From a checkpoint of a small transformer trained on Wikipedia: width 256, no biases in attention or MLP.
Each number is 128 + 24 x the weight over its row's rms, rounded and kept within 0 to 255. Layers, rows and columns count from 0. Numbers have three digits each. The size before them is the row's rms in percent of the matrix's.

# up: layer 3 MLP up, 768x256, rms 0.195, rows 336-435, columns 192-255
# down: layer 3 MLP down (transposed), 768x256, rms 0.181, rows 336-435, columns 192-255
up336 096:107092131117095152095125141091108107125102112130139099112133155138135134147170145117123103110091156121169183142137158108144134128177163144121149138154119135128169135126126139147095122121120120
down336 093:148143165102111132136137115163136113128108109156150135119111122149126101126143113160103143106102077133124129074153095113094112125133125114053128126121152111141093130148095150121044113151140092
up337 098:165112107144139127169139164094096160140141142148139116138115171065118177137141093095130156141172148110110138084129105104146098143125116150150132150088107154084135128124140123112086136115147131
down337 094:089161176082142099077142145109099093103144099140151147126151091141118099111138108122131113109156107147109153131116179140095144129115123142119141095146149082108158135118174098115135147146115126
up338 096:141098071114127156150106117130155126150132149143103098093134123105150115159154178104113142082110132139145114136122118149150103107107126117149124172185147124138148146125144112133149104144111131
down338 086:076135160115122142126131132134106093109126078137127142124140115181170152129114119177166135149134085135110104117144146122155132156141105130130111104175130147175129178111118103107108154135113102
up339 100:126095123138143115092162135117151102123128134093133141162123150174126107163147134134113132148148123105093136087118128108138147135137059123144138125135116115154129093164158140138104100148099105
down339 104:130145129126170174130117101123105122122110120123110124146124081136165127129138130122107100115149135174135093080137140144141155125103139162132153097113120112151145107122123123156123158122106104
up340 110:134164102124134122094108157118088152132094143148160112104101089167139115159109131130167136142155145088136155120130121131083156090110138139140111153127136136172136087178118090148149094117140144
down340 105:085118148093122151157120132128172111132144123074123106152115142164123173129169156142140103101134123104132123135168133159145116174162103132163113126074128159127136121107107130119107076162152140
up341 100:164107095153137118149107117160088079107091148101130149151110118177077102149143158130153128151093155123103134111155141139129167085108155123116137122108126123135127130117119107111136116074177112
down341 106:108183124136155064132146097087111136118120124122087157128092138129129120123120112110134081119171136161116146143049133090129106126125142158105136140111147124123144098112155140169100126148138110
up342 104:114175126133135127084146128132143136140106128126125128089135116110124122090098144107120157141132088152074110097116119153113182120090162127172090117108138146129144131176134118131117150130120147
down342 091:126088125093101137150130162146109118124143146133130100149103133142126109127132160154103115124146117125159121129128152125133128135128113110152188154129088128165135172100131122139110095098135100
up343 096:159141065124110113115119133105141114161156127130126161141120128140134125130135117080088097098116174133125157136098123165154088149100151134106141103166153138109099164111113144169129129158127160
down343 084:104180125090123106096132122114106167129087099087136129142070115168137128106136131138095148120126093139082125134145147140156117108151088129139125167124146131108117127122125116112105131150112114
up344 093:100127139117119127105102087103137141132157141115090105114169109119149115109085119155124148125109138138104138123114159136144131100119115133147110090113165103140151110155171109152164135134164117
down344 091:101148141103114114155166116107106148184140111131125108121112116096162106091155150135110140131192077104143097120132113108100124149143131063125122140123153176151111116139113130090098147139098128
up345 097:146119109131095114058142113092138137151124153127106142080106185177162116153106094079149098155103126100163104092082122128133136142152137147124114127143152103129138155130088130100150092117148140
down345 090:098157164109144127174095090146150112136168111149110136158072074116139151109111131151171111103138098142080178128157126128064130128107116104154155120135064116113129128151165118134085124145086117
up346 099:164139114106092132130114117179159126122125137100131145152097124179104116181082129106146114122146143173116150080125129151159096103127103098113096144111126125125105113167136128119105127121123116
down346 101:161122160141149110130142117123119129122155118138145117140109116101061120093103163117149132170141120109151112139118107119146141147136132112153085133125158145146122150128135100072119118132104107
up347 103:169103133149140174103151146138145121123114098121119155092111149118119134089158123091121127097114129140136112097123159123141170089120121120121167145145081106146121156109128061159130166129085135
down347 097:121182165109107079167080113147099127138116137122122102127114135162086129113142115141126114126102171142130129162181120136144072180134124152146151114158166114163119147112139177127072143149132093
up348 099:088124116120128139109128108145133145120123124051122097128120098159140115155134126118142119129137120099125097074140121093122145091156143137160150138092146090113131184146114125103160144149123148
down348 099:127106135081106119105145121147094116135130141098110165133150170146164149140139139118116100109132134148072108149118098129111115155143131092142145118125145140146119129145139146095086094129097092
up349 105:162147133115112135115130134142132155141145152136133171105113125108135128125129072092142139171116111119147095144136124120147125122111175140096129180132106123136110075112112160131136105129118137
down349 096:151151161150133137156127140074169108156113136144088136110157097113134102110112126161138135091146138185127121147151102170151113144106090129131122104131128145137156172066131102133127093126092124
up350 084:162124112095122139119112077153153154142115141165104118143104129142142216119167105109140121086133149074176138139147149152129076144117120104152127111140102122086130132154140133105173143131133171
down350 106:119157179123120104123150158138112124111152076103138153101103155146138100101125157129121116143165098161162141130118111151135148157161108102129163112126159166135135134105151096106082135132093138
up351 099:172127100160157079140168104164084102167129089128108091123177119149161121108156132108152098144129125165173162160109133091110156090133155110135105147133138152141101092125122113122132081109116142
down351 098:124142156135149133125128134107105131131141102107138111170132145124090146089112127141129125166093106143183177105108122070137145131132118182122098090100151165155104119124119148138100112119083113
up352 098:132123139156124143135129178128149101132124119135179129114132105123123120151111152134116119128128139101135134133174129100119129081128130137134165118135133151117118131111116160156092123184143105
down352 104:140122102133128088127136141108144088118117123135091106131135113127167111097159120110158077119150085129149123125121094158127113170131120126116076139182145089080152113095116142111139121130106084
up353 098:145142097149099140101111138127143143120142136127150125136142167113111126167116134120127126151114150092112145154135124112082114125145113167118106078129139119139134127093124180161128096123136171
down353 101:137180157099131132112149124136141102129121096103120135126120119112183144119120133062104158125149107140114133145126146080136143109129098080134121130121134163079143111130129140088110118139097129
up354 090:093124110164135153167130137122123120108145125160135173131131151118117139098114081130119175117121122160176154074124128072106113108135186097141140077131165156096076085135121148147105142100115111
down354 098:103118099105149141136145132138129121130080106144103128126131155125155149115131130171100121155110162096115130123132170121086126142116143127067089106128144094123150108157126111119153148098135129
up355 100:126151106097145119170107114139115163144153185115126112128090140134133108147137114106155132125130121148108128162148118114153089115124111100133146138136104156127150158133092093095129120140128177
down355 106:172142121146126122131132151172078080127128174122175124142178148093132166162161130075122099091117177123143144135151155099156120156127120138152123163109118134137131158134148150109103116138135124
up356 099:052127150098085138154112089111143098107152118079147126147130170149128121086110135116107125133114115145163144114094127083115130158099120134150100119080128104131114085157137176155130078154119116
down356 104:161137145140112108085106077147101132138101083105129083143115134147107179120103166097124155144187178100121094145144113161137139154096153132162175143140157136133107175120153106131125098155169081
up357 096:165109122136087135125112154109126170098097119148124128108138158111145160164193102127136111172081109151091147145143117108105132153135055134113142110126139126142140136153131133159079114143127133
down357 098:141121116117115135132160183143125086133130129125073093103121103109122153116119114104110131109108103105183099144155162083134127089136140138143124156092142160125128107126158151117153142169141109
up358 103:122108114123101132157108091138122123107091154138139164115128158154085093131137139165117120154152136099126123109130128171111123134109155084139106147143164195113139125129124093114128153131172203
down358 100:108105122131111072102149093157128115125102119101161123150104096131107119142115118154106105095152110100140148091149137101092117139150087064130159143110147172129096183184131097142100079122111136
up359 113:158165170078174145108121173103157134114122106142153109122113108070112093101133111115119163102116154080120126157151133111152134109115132152120102119098171134103121129141162097153118084113125138
down359 110:150142143069113152146165123124100150153108126148175116173077124104104166125133132091130143127134096132091115116080127110196125114113136109102093172100154088076139111118129123135174105132134112
up360 093:118088151113176112071126116135107097117143135104116084171103125132140104154110173128114125082106144090126141136142175115143127133109142134097185134112102121118145138172111115177172100147137096
down360 093:166116131075156072133189131123118146104099082120180148104102078131123141161117140100131081135126151173133134123113120135083134102158106107113169099109186137122173132097140079103130177148096128
up361 090:157106139166155139124149167120147113135133123154157098132145182078108127140154142105090128107129170097117144094127112115104128085152133130090126104192131148125123126120152155135165122173110140
down361 089:121081153133192123161109121137125149123111133085147133139108094116160131140158156144121101131145120113132089146122128129071129117165120152081104100128073132141127098110081119120069137162158132
up362 097:113131161153161151123150157090151121110152101099084174094169153095100127106129126116151124124167135146128151132118151137127109125109145159088138105135139134130159119128158148122128122171145120
down362 093:120108127147120111107108140080125178163134142106141162125139115155128132121151149146073115121090108125178155120126116139160117127165122118157134093132151153101173100149131132061118161104135162
up363 087:122132111092162137154171143124099126088104126151155056140121091111122142113131113125158125160160089101124148139093147134167137070130116155116111153143113131140117101081147114113121097126086122
down363 091:099155131134132119129146081082157130128073113105175117138175132132119135164128142169122147096129120141121157104125127104158098106179113128141134172155137113172109151142154129146081126111102114
up364 107:135122159135140128105093128126085157115151104148157112101138201147095127113109105122151087141116166143167135129124162155169137133123125144107139125137123147162141149144161164172148114122150115
down364 104:135115085109138088107086151111152119183130124117136166114085126152113136124137137108114155079124112137144151100102128116160166142123119119118118157139160146136121125090179130125111164141156118
up365 106:134156129122125161111135096134119150112123116137114146158112131112124090187126145107163131148142145172150098089128109118151146135111145099102179154109145157121106123134120113133153137130101150
down365 110:132127155135141130110067128112150158146125136148135119143149106130141106086119139110154088108152152134122169123165168122140168125142174135140150112097116144141125172107162145133127101098127098
up366 098:114100141191121149111093149155124169128109139175104159179115148107105129134113129123080147103097139127071135098120116081153139139107109107148114088112149128139113109089131129118130087130103118
down366 096:102105086161133091125100144102118147125119112152159118135093140167154183132108137129092139127131149138192141139146139135170118173105109109130126113159129153088117120134150131120129167137147152
up367 094:112123090117089145126130113100151180146117124133127129146149156099109102113113116117087136162178124154139096137090107131163098134120136161125137118127126122123129120135117169101111097091122128
down367 089:150145164120086123138116113123124128150130134098090172095082107136124153129094182138159158119140117158122139153130122182131154145155115138168174089119097148100113175113146132143084115100152145
up368 096:117127163114139138113134141149098168138146125174125114137161128121098110142127158095112135135083156112166121174134143129153100127081169087143109131119140143108155132172175121125168116130149157
down368 093:164154119099139149108084152127112105158162115109121129140138184095092103098127153151098110153163108147134106173129149118163135151124113115090178123172090108139134167123122124134140108123100121
up369 092:113071083126125140165144152140157140113174144109101169165084084072136115095075119115082097135130146146107166139162134131129112113157138191091126131122110082100128147106071127138130154155125124
down369 092:098120169101106102116157134143103121095141134092083117132102137101142121104094157117087175124152170147147075128128141122111131174151135120128132124142140132118097165121095082124101147132110150
up370 102:138145111134092148117095127132148137140109149153130158126099141117078118134128125143128135149161132148084138127151126129145135123079107169130087123119162101126137132119164067144136091113113166
down370 105:175107092105146141056176122132092118158158116129110144135124111154112093119138069068144124070130148146145134120099139108123082126061132132125127155076130093131119100087126158093150134070125126
up371 095:102103118138143145134114123086108140151124136175127132145105111111142080145138153159134131154159140156143132106131095138098139147077148151112105130141159143127109139158157130120134148162138122
down371 096:163147170132108128120118096118132153168121085122143117121122145101096114099136145173151145115132144113128142146169113102158106136120146110128114134156139171109089178119147092113123145148112071
up372 102:132099135119119125151115147147144143124110119125151154117145141172106147140150114154125135095111140120130127163117096059136083148149117112123137128142178109108130123135129116111154132135123131
down372 100:102132160128124090155137114146111127088173140119121131126114152081076137087150182115066151144107121129128153105093128135123154158144135162127102135159110107132110159105106186135092081147127166
up373 093:170131144158136121144109159179098105070114109136103130115143106149117130098150176138129114138161183128143106147156109065181116113105104169128147156141135130109100142118095151137096143140183150
down373 083:166102102099120129137131112107124120162111116099143126118117120172157114119131117101084149120092135123148140142107174199114118105140129092160126122134125159139136161118130134097103116102104092
up374 100:093120161110176132136121156142140082094095101184118098116133165135129173072077148115158151151104121073112099133176144195135144095128153115092133138110094130146135145099133167112107104118154155
down374 106:095105154144149121112080120135133134138121134117135110107158158124096115104133102171077095116068112114131125127136110122159132108161132138173124110107096105148134116132100114134164110082118131
up375 100:126054128112161104134124118122108173118145119093141148167107114160139121119100138145146111149161117108116129123092196108140119147099112146140125097124152102133141106135144174132117170109110185
down375 097:131198142146089135106158118135148117149145162138111118125132156123129116148169108145073160106085121172131125130174111174136173116155159088122152121138113138152155157138140135094125116132129096
up376 105:109116105178126131128142163089136151141100158110085137157096111150130136123109115142126130136155109120127090109122134102153151124164148141123149071094146106115143137154138166160147122158138091
down376 104:159122175119132115135139118124109090148157120100158120110074146098136134126109191165108121133093114087112130140120127132140109167130168129115162142105104166160132115094119089113115119106113110
up377 102:112093136130100129150116121146142083128044110120110163118103097179114146179104106120105123132154107117081168107167145117140113114094088122092157117129183099130105101143148072118132163150133116
down377 110:130136084116171130134115154088104104076107146145133153095164096164109180109125090161149146160121157109124116113113103099124105092161154171105087108116140152114086126140099123154140121123131103
up378 098:166097171111096127182118126106189103077094130126127159138121118143135070121146093152114130123116100093162139086143097123114167154146126181139079127108110146131132150113131119128137121131124177
down378 093:122116130134107114132120092131111100141120150105118131124122117098118122132124132117107108101147116112108105134124126147077143117128107149112118133169102169158119142127101169098106101134114104
up379 090:142158105137116094161132142113106111111133105123148113101123187163127084105128121101100103095172113100163134137121105142189136142087116148163122112155101081108136135163135151147131153116104104
down379 083:123157164091111114120147118147115136142136125123141132137132177142123097128117142140170144117154155151141135132122145157143140095163114136148130091136132155127092191131132075106104110156120121
up380 099:147126153154190133164116095113104149104121119132117108208112122134177098130141118142145114160105145106137116104084132111137097162158113116092139131177134126120123117122149171114133125148117142
down380 103:117146182119165113138165139097124123153173113130149125078114099098110185141123132107105148138162150112103098154128132094112136124125099161177107161109095127090102124153140127101128130105155130
up381 098:107142113139124160107131092124087121131072145103118120150074132134147096097136103165154130092106134119125121138149125113091084076147168168133125131177122172160147152109101141163138136157135156
down381 101:087130152135133115147119118136150157152083152111108146137110177084165098136116142152112114140125119134100111154134128129139093131179140169138109130144141142182117152149100122154135133133119151
up382 101:139148121129125065135108187162102101123151106108100155151128093128113121142143131104086160084109110127110183177148107107102139115099159141180149074092147058121124135135108117123121133109121099
down382 098:125103118122120145130128073120140133154136156146131111149097165136119116170118162118180114140136114145155129150117116142143146164107138108121138131152114101086125118125129043143129116121160131
up383 104:114095103125142116162130125142128118120154123121159102116156125138077094128126131130151140082140117151097133119154149104132072106109157140170105115127120136114166145119156157121140139133155143
down383 107:094123135107141101089129117111210109167153092133116152127162150141141140115177097133153147118124158154158134117093124114075143109087139089172116125131177121124106087129111064104136158147122094
up384 093:121133080111161106172114133105137143083079125141076164125141125130107097141108111152100116122175114091149123137106130120132125125185135133125156143088148128101154148172085173119123167106161121
down384 093:138118190105145125074133143141121146108133115086131147108077109152136112097149144134114136126145106134107155150111161099110134138181178090145089095161161091155111152110154106105115122138130113
up385 095:143121137111162090173135139129132128095137099119104143167134119193123109117133136139153164139135161133107117129085157110109143158147169173134135121141121139145134116089163133107117078114148103
down385 099:142126086084106140123106148110135148156080128136146133129161110107121132134104145143140112167165138135065090176130111131125167113092114122123143133123134136142160133114144139135164139124172120
up386 104:151124094117183154131172094120167139084159149139094157114148098102116137136117069113101097182158120130148165146124105138151161133101147112119128113137142128149134097122122137115115101101112133
down386 101:148133122148143120146172158109153085135102123130139134098127128107125114107145109132162154106151070118117158105121082114147118115061157126120120088183131139115132106137125132128137121127096114
up387 100:133126076184127098161124136127146138142089117111120109125134144118132151092105093073084111162152117144158120125174143126117117133098134161148126122108160125141131134102135147120103108102139144
down387 097:129127139122132126111133162151105179164147145089121116137096120091120098129110143139139119135185097186186132164124144109123143085142100116107090126088093147154161137144126148144109142138103106
up388 103:121110110125114132146118123159089147134104140156144137112141170113130115139115094168114133154126163136146135133154116156157127148087155097118142142107119109155175099145083091103129119145117134
down388 093:090096145077113093176089125099136131121147110112131089135119193126135145104117134155135117119111176104151110123145134126130134126103150141100162103102128155147085110158145147179124125138091130
up389 098:079094079170128155140117091105107160107113130135134114118109076129137095111080103094168117174171121099199128143143133144107122131148119099145108136105140158154093091114155115155134109135122125
down389 099:163162161155150141123138131087129118121139161120062159125130146113127138133168164154107109092136119124141108074171128132148154137125117101134132174134142187113105133103094098141125106131123116
up390 096:131114152181139052133108149192152153134162156154141102110121134182152123129064118134162128120146090163105115149117150119161149130129164131113143155156159118100156068133165097111105127149105122
down390 096:084138143159112109120110136108146189141202133124139145098130113117127121134098088099119101138182133129151126103131116118144158103160108166175081143169142136075112089119159120117123168156112137
up391 097:131135096098118110151121121169147115139127104179078132157118159148099117079153124123139157137130130106124160116123137138117142101159112085137176193107073158125148103139139148173142125119151146
down391 107:081156133106137140170119125187134094145147129159120141107129135164097109146159078115131102123157127144152101088120149091117132133132118091146163166128173085102106126132133127143092141156133168
up392 104:129168150130108146099084086134116160169130139096151121115118116069156138211119082119087102132116114162094120184121120122123123139100135150108117152103142116112089101138139093101139131125107129
down392 107:126147150138134136101096102132136171129136145121109100127090148081156132137140129086125121160181145148135132111130113095121123138113139147144150150138169158162119082100122135136077131140123113
up393 109:105066119161143140118079118161105148139139164164082121100141145138151130124118125103133105125149146159122128128119120110139104141130198128131144163123131150079174134093178131128162170162106141
down393 114:167142066146145130097121143165138128132123141163123108180150124145118124137155082108119124125118149145165175096152154121097108143104146161114131135091125112125141129151112112126146131141116161
up394 101:123142153132116099137075144126067128137151094123150073144089139152107101145104117171170151131108147131135112180130156171142112138140175155108128131111109127136118147138188108173159158128123162
down394 105:150158132102088133129130129102104116139141101080132145117125111151082128165160140126164081149145155139119138106103110151133159152118095079124152138124129123130120116161118090091125164125161198
up395 100:137114144151149095131094127104120130103117135130100091130099123117193117084116099131088141126135117120127121120151132122163213124119139175123159120171080084110153128126132129133136104151152127
down395 103:114120130143123090159150117110116106128110116112064115141102124129150114105112120120128146115128103145111126126137087106175131137131120148075154129165108098107147137133117082120146124102113104
up396 107:116144112111128124095140130142138150113172134129140142091117141070154094098142161111148163138145141093110099110091113141126146128128158122138114109134124153123137198147077108103141111131108120
down396 101:121142145110096113138169125099168159170095091119132148097136100081170092110135146122109115124135110142116116160135130130155051095169133163130137117141140122101110154106127151114092154108097141
up397 098:185131151134121129067092063089108142122141143140159056111121086116132129105097104124163104128141119133159152135106119128120120128138112177161119105102138133145105132120128169158133135111152156
down397 090:118137119110117136186126131110132140122115120133113115113133138126110172129128159146131112109143110135135133147152126111160212167086129134121165143072101099148115150210143081137132124108094138
up398 098:132121099102150116117147112162154129144115138135132118144138158107093117145128103093144082133113107134102145161146115103158141126197146098105123157137104084130118124131100134149140123138112095
down398 112:113119139149153138136137077153136119146156081066118154133142164147084118139116137150108138146098117136118158158113087154165130145134157153161136128106134095106112138084124081121157120142108135
up399 107:095100134145108161072147114086101133142146152145083125131166114164140154143159137090125158148094125145151184125171131149100118102151124101114174116148152122128121137150181132152101137148090135
down399 098:119103136127121201159139113151114148138107158112138140138146137202121168142136148086096152120090119172156143133146145128116115156158145120130110150134136109115130127129153088159090114138116135
up400 099:135145172121120135083124140127097069149148118161111125094132096171155154122103117100135110128111098156169145139104103109142114115074135128121131111129138116049123139132170121164129103121156119
down400 095:145163095171117117163174134112127142171148119161147161086170143100133112085145120128127140120128145144145138114139118156143134047106095129103161119099109122159125123146113152096122142164124130
up401 110:094130127116162083145126201121151136129128052107100102117150166117134151130117110116135158170092158140157112137150141107093114133101131145117112112146090147124135177151116158133163124115186095
down401 115:142092114102162123115152159137152126124143101120119075148115113118138118135070091151130138130124082178125066059139126154172115150113147166142132104111111135130117115106133149109103148130143158
up402 101:098131154120110112117162105100107104136094154101148154121149088091123137117112103106146130155111135195172111135130134113120088076107137101137137118108161120121117153149110130134110110101109130
down402 097:130161130072145135114103138134153137150125129113116128128124130138163146126146096084100097102132155150126130157141154111117089121112125087131139122149117165137160107110178109119145146104134149
up403 103:110138111158158132126112111157135170128136108130116105086150127099119130196134143128116142115095164095098114145147125123132139102139074137121140113164165086129141157122181126118095116121162151
down403 097:154151153132078134140155121153149123097112091184140120129086085156138149086162104117100122081138106162179132142111155172116096107156088146128144155123115131136131111119156151117163136119085084
up404 099:126122116111133114098158125150125151141116119125122111122150106124134127149063144130158122146075129156130117102122139094104135158120157094148130171135141111095132132126112142126105108099121152
down404 101:160143137111122126140194130105099076161122140117154138152138139132150117082166116102105158152133104150168124074110141135192120117137106127134143140177084101120144109150139106176120126172145160
up405 092:133119142119119159122121105143104083140178091132148097145113135098164130146092104081105096146102121126055135088134116124122107130132137082135126098103109122127123142140129129159119110131114135
down405 091:153150114160118089144154140116156103152110158137129151140135116113108147083122126162140150062156128158168163150092155156102141121100150149123101128103160156145148124132165133116112127105155098
up406 098:101138113173182110112120155114094139209115121122103091144115122150140136139144139154105150159118115163093181131095167176135129095134096145117142103141148130121104131140186145123132107142146178
down406 096:128141135100170150146139088113142154183123131187108103103179120186183128115125135143138121124102150131119114094098095149142127122121136101143111057157175109133086153117084156107131111121114122
up407 098:095145122117143153108125100100115107108118143114122121112135124133147128134131105149138152118106139160160098118148104144080090177107119166141144180077107132123133099125127139152085142106101116
down407 102:105163089125103155093095165207147147118116148158164116125117129149149100166170146168166160131139127121118116102104104121183173155125154129142150129113140135098098149132148140120160145134148145
up408 098:090107145112126144148101084112160104120133147128104117121134121173128111148126098142135143133093115159133146176120115194164102110126111139129133100095154143120115145079125161117105137090162098
down408 101:133117138121113121155117108127155155121159105141181131195131164115156131111126128131145116112128126173102135115175129137169144116158133107095153083116153111152131142168104132173109122129173129
up409 097:143100144087119095138106128159097130134148121078125125115145120127170129173177147111111103167175132161113094115138144094131147103129158126113127141143124135162136180117074123147126104104122112
down409 100:138135158085109136159120127088078120123150141096128153122134120124154185135129130119125068110122141170092140151137153161151152126122136116173116138136130159088157163115124123075103122109121173
up410 097:136147063168100166126140122107122129137159160115162104123122129165155158163124118146130081131110135131148110119149173133165096144126119112124131162126152110108117140128109150166155098101149117
down410 106:142154107111100085166133153105114125089131135142127104156114140136099121123125176097132167151068142154116147130101097137124106117177113144132109109121119100111108127135124124166141120121108145
up411 101:185106121140132138122147146111173120142126156152135126169122129108118107144158119161147127135126094153161192147133145161089114134083138157128143152133119133089144137141131098128150155108108150
down411 103:119123087125143142137155091120164145139122159202145113115094128116145123107148134130122114112129089140111121085174140161094117151141119125171169195086110167115122097120122107099144163106119124
up412 097:130124108134164106107134105129116110135122138120088118105088146144154135124154162132165106127115116099149144129106165120131121132112086113187092131162150149127120136134126106104113163121130188
down412 104:118126142146187114126146104155104164156091136097108144107119173096126134116136137175171130154120139126109123113146169153127114152111122128107095112087105148155136122158139118096129139106181162
up413 097:109151117143181117143115161112134111104112130112137082139120155139140124165103131180137106124117101099098121102113149108166091132127130116137135174160139148165135130119161132194121105129126095
down413 098:128123158102142119129152099097154147124122146095105128121129123155150115115123124129117128098109099149138096117073083129126095113127122160157163150143107154131109155080136142114127122071107124
up414 105:130168168095126152134134148140125122126134128080121090080094134099120155109104121123145113115097109123091121132143181116100082108135099123116124135166092126130127182115112139136158123135138162
down414 096:098129143138157152095121087135121176082126150107109136132074111114092109104111147159132144144109107147123123127126177106110195094168095080137143146137138107116096128088113121140100130151094115
up415 101:106131113122137133098105123140134152145109126114113119145062138129127119095146116110122136087135084096160093123125128110148150131169168171085142134144103093101098101134157094141120132193125161
down415 099:113145110130108121135126145137168100151139147140131132100112123100129177124135144161146159085149118116092111140130121150133111161128120128133151118133076116147114122069124090131091110150159114
up416 103:118102186132087133101100099126155109130077148139108115099148130152121143132095143113130134136148121104117144116092119172135147141118155111120122144167136144152161142156176121083099117133131136
down416 108:123123169118124126151165154096152101160124164141139133129149137132117156150077154148132136140159140172145131135151149159145128180141090101100149060127105113091099101141135139122106113158108119
up417 105:117140106145141145120108157173099112173111113105145149089093114140163153127156133163142164138115132123125120157126109107089144126090112155117145137103126124121118167115123133116127131113183103
down417 112:114171091145139131136120072093145156172158129134159119100141154118072157129173092134167105127089100115144182098078140138114135149116195116142132154128144132138120105102154139165122170120142128
up418 105:107119145147120083170162109115125124131136109165125137105093151075124145077122120133101153095131141088126103135139129130062169127105143081086154126118121104122117133146147089161097148103099105
down418 094:130157148093115105103126141131073135116184071121133163150112137140151136088117158126107186098092100141136139133118147113146137114164124112081158132157132106113105123140123105162070145135107115
up419 113:149152124160153119085110099151136138104133098145154118119095125121098144155119155137145127083110102123080113098141151122130094099131131115132143128170105159143108106110093114135137119114148129
down419 115:135106119173155156114092117142135123102112141124117112180120088160136113122130125146092139141125099111128113138136121158103122130121142105100114138117090156129130098139144116154097114096098125
up420 100:122119120152113138142097090115117098127157156173143125139121134113097120122146137130098104153138122114138089134112070158153137106169144163136160145112112140098144169099091108163106095115144126
down420 100:145070150150132143120115109130119148117112150121153149139130137131102103104144140158121085137098104117180116139150123150112154149161143104138144117148117095134146134175126105105103108124121150
up421 088:119128098182135144159143146152144145102152130116101150126127163132113147157124131093169151109103120066103156122164149111156123115138131146123160081134120180121100137090143186162142170113134130
down421 083:135138170148117118152168120115157158112137157132176134115109163164123130162103158096105129128131102103114103128111149130141154164162094114143127099118182148108146174123147106122100120144105117
up422 104:139106117104114136129105119159135155124141138112183152158133112099143142114145095112140184104155119120141163151094132165113142103139123118162102114099197115146143095140145137113122113166076101
down422 099:156138148115113110116131142125129133123111101137142114098106177177131130143139064122115107118124155135139159105148113138133078136123130141126105124139151122128111139110103135119176161140111151
up423 105:150099120111146075132108136160118120128126152110108142148130081133105118115136158141109136139159123110174158122136148153126136123146133107109100129156134138153115110161118128149196123138133132
down423 105:131135175054120146144109111115101149115143158103136127104153114147114146132131171166105190116163146142109142103152127123110156130128144112109116140118142106155102147144120099142116113123140152
up424 099:130100124108071175103129136115156095143130123096145142150135176133125086159090135107107139150137102130139149150110184153109129063150143148138135108120116120101208133112135114106145140140151118
down424 102:114108200086167151148120154122102109118118145118166110139141112139137091149132117092099121133143133144130149093144097161087102151138128088148147109150111131149159124137143094122138114109119133
up425 106:146057109135122090109121103105151147129093109105130155134106137117097098165161132122129150140133158123089127127132128105114158133140130137091143149134135105114145135097117125176084144167102124
down425 099:162153139092074088133128144140099123108112129166104117097135159119122142088120123139121141096155135169177090148126140137147150103146099134125176104112103138092114117113125127077181127134124111
up426 102:146130150150109115154143099134130131102130133132071164088143157114098119092110125162114109102152137119152164126154136150159108124121163087149136125152125131109126097144119137143103145101107077
down426 091:163152119119088138129119094128156119129135114136131100123165088141103191159134170136166143141109149140155120117110138174132145095133127093096083119106126118114126155114170096095140129145108133
up427 110:149147147137134148169107135164116099137127152139115154109103112158136125142132100168153149133097136128169144100119091111127153102103119111146138108109110147119138118166096095142170125102109083
down427 104:151156134090166103161122089112117198111145117122119150138155135124127122095162144128108149101098117151149103138169113135142147096087128095125178138135149112159151151150107133113113132113110146
up428 109:151115129158143112123159153123074117131142134109130154089095147125118174096072149140137083105113105110115112168160158142111160163129131108098090136120110174157111117103140113152152056131118141
down428 105:119116095161095132144109140117142137135145094140136145144135100160158164121121134127140143117098152131103104158085133157139153135075142161130093104137109108128120176147116047077156164152137091
up429 104:097125135122116120090075171110144151113111122113133148101114126135158146105138131123140163156122155121100136138126171163181116111104113129139156082117110109111109101135154147113098135133099137
down429 095:162118146126108096141154138123104120128115166131113133121098150130116118115076119122091081186128111137113147149121095143112114141141160116128107141145121124122145113151094139107089072128158113
up430 097:134142141122110111117156157153139120116106112107145135105124129081131165086124100152108127158183172162138120168113152152134186128118159153158131149129132155132184140067140135135111130144204108
down430 098:143099125105108116128126165096124109158102119104099144167151124124131110117167130123128090104128115125149168139130135141121096113132120102118092120142120101104183121101157162143198136103173137
up431 100:118184132114046086121095155124116136136103144095142146176128141140155137122169114123123118134105139117143097100131126096111075129118123150128125146150102150096127128146093123117118135098144165
down431 104:121157144144136120139177103138121083124138116143136132122160172124149106075149144114124122134131162110149123151138105138150126120127134143170117102148111119153111149116092101131144181170097151
up432 107:114182107136121112150160135082124112129131133181134108167099121104135120127125147121153137162109150141144125119144163098113118119121174134120104112123122160112137155119139104106103096128099118
down432 103:169138113103135113075139096114150116149141130134124105150103161139097142146119121132101161144160194132164198106124105125126153106164106158111133150109112129097106138127128109117126125136124139
up433 098:121130144101126115138100150136097123108130135159113076108077170131108130130090125182090084115151167126152092162116110141122124081101131125105138118138080141153142123164137125172144078162137150
down433 107:123160147153114141163094186115149140167171148109117102143133123120134129103123111129128128090161127156158134101119143189135123093096100103141144097124141159119105104103103138116131103148078137
up434 106:201110115129148135098139119171137111094153137134105130119161148114110144151106145112134145126160122162111159109138108156179146088109149107121143152140126153148171116127109111110176118159109143
down434 103:144130170154117103157102128106169131128128101153151073165139122126162109084127135145094171118123113094106135137141154125124136119141116149126102133141142132151096170120123102147142074131142089
up435 096:099066125106138133177076117157119093127107163163125153135120132120094103124122104110151150138139182130123142129087139120102110161146130168122142140158120132162128119099139105117137137148169166
down435 104:128115111145147122140097094119118102103139148131095138129115130140151132198121127161153145112114195137105109116099133134136095111095088161104148158114126118087112137133093100159139129131182143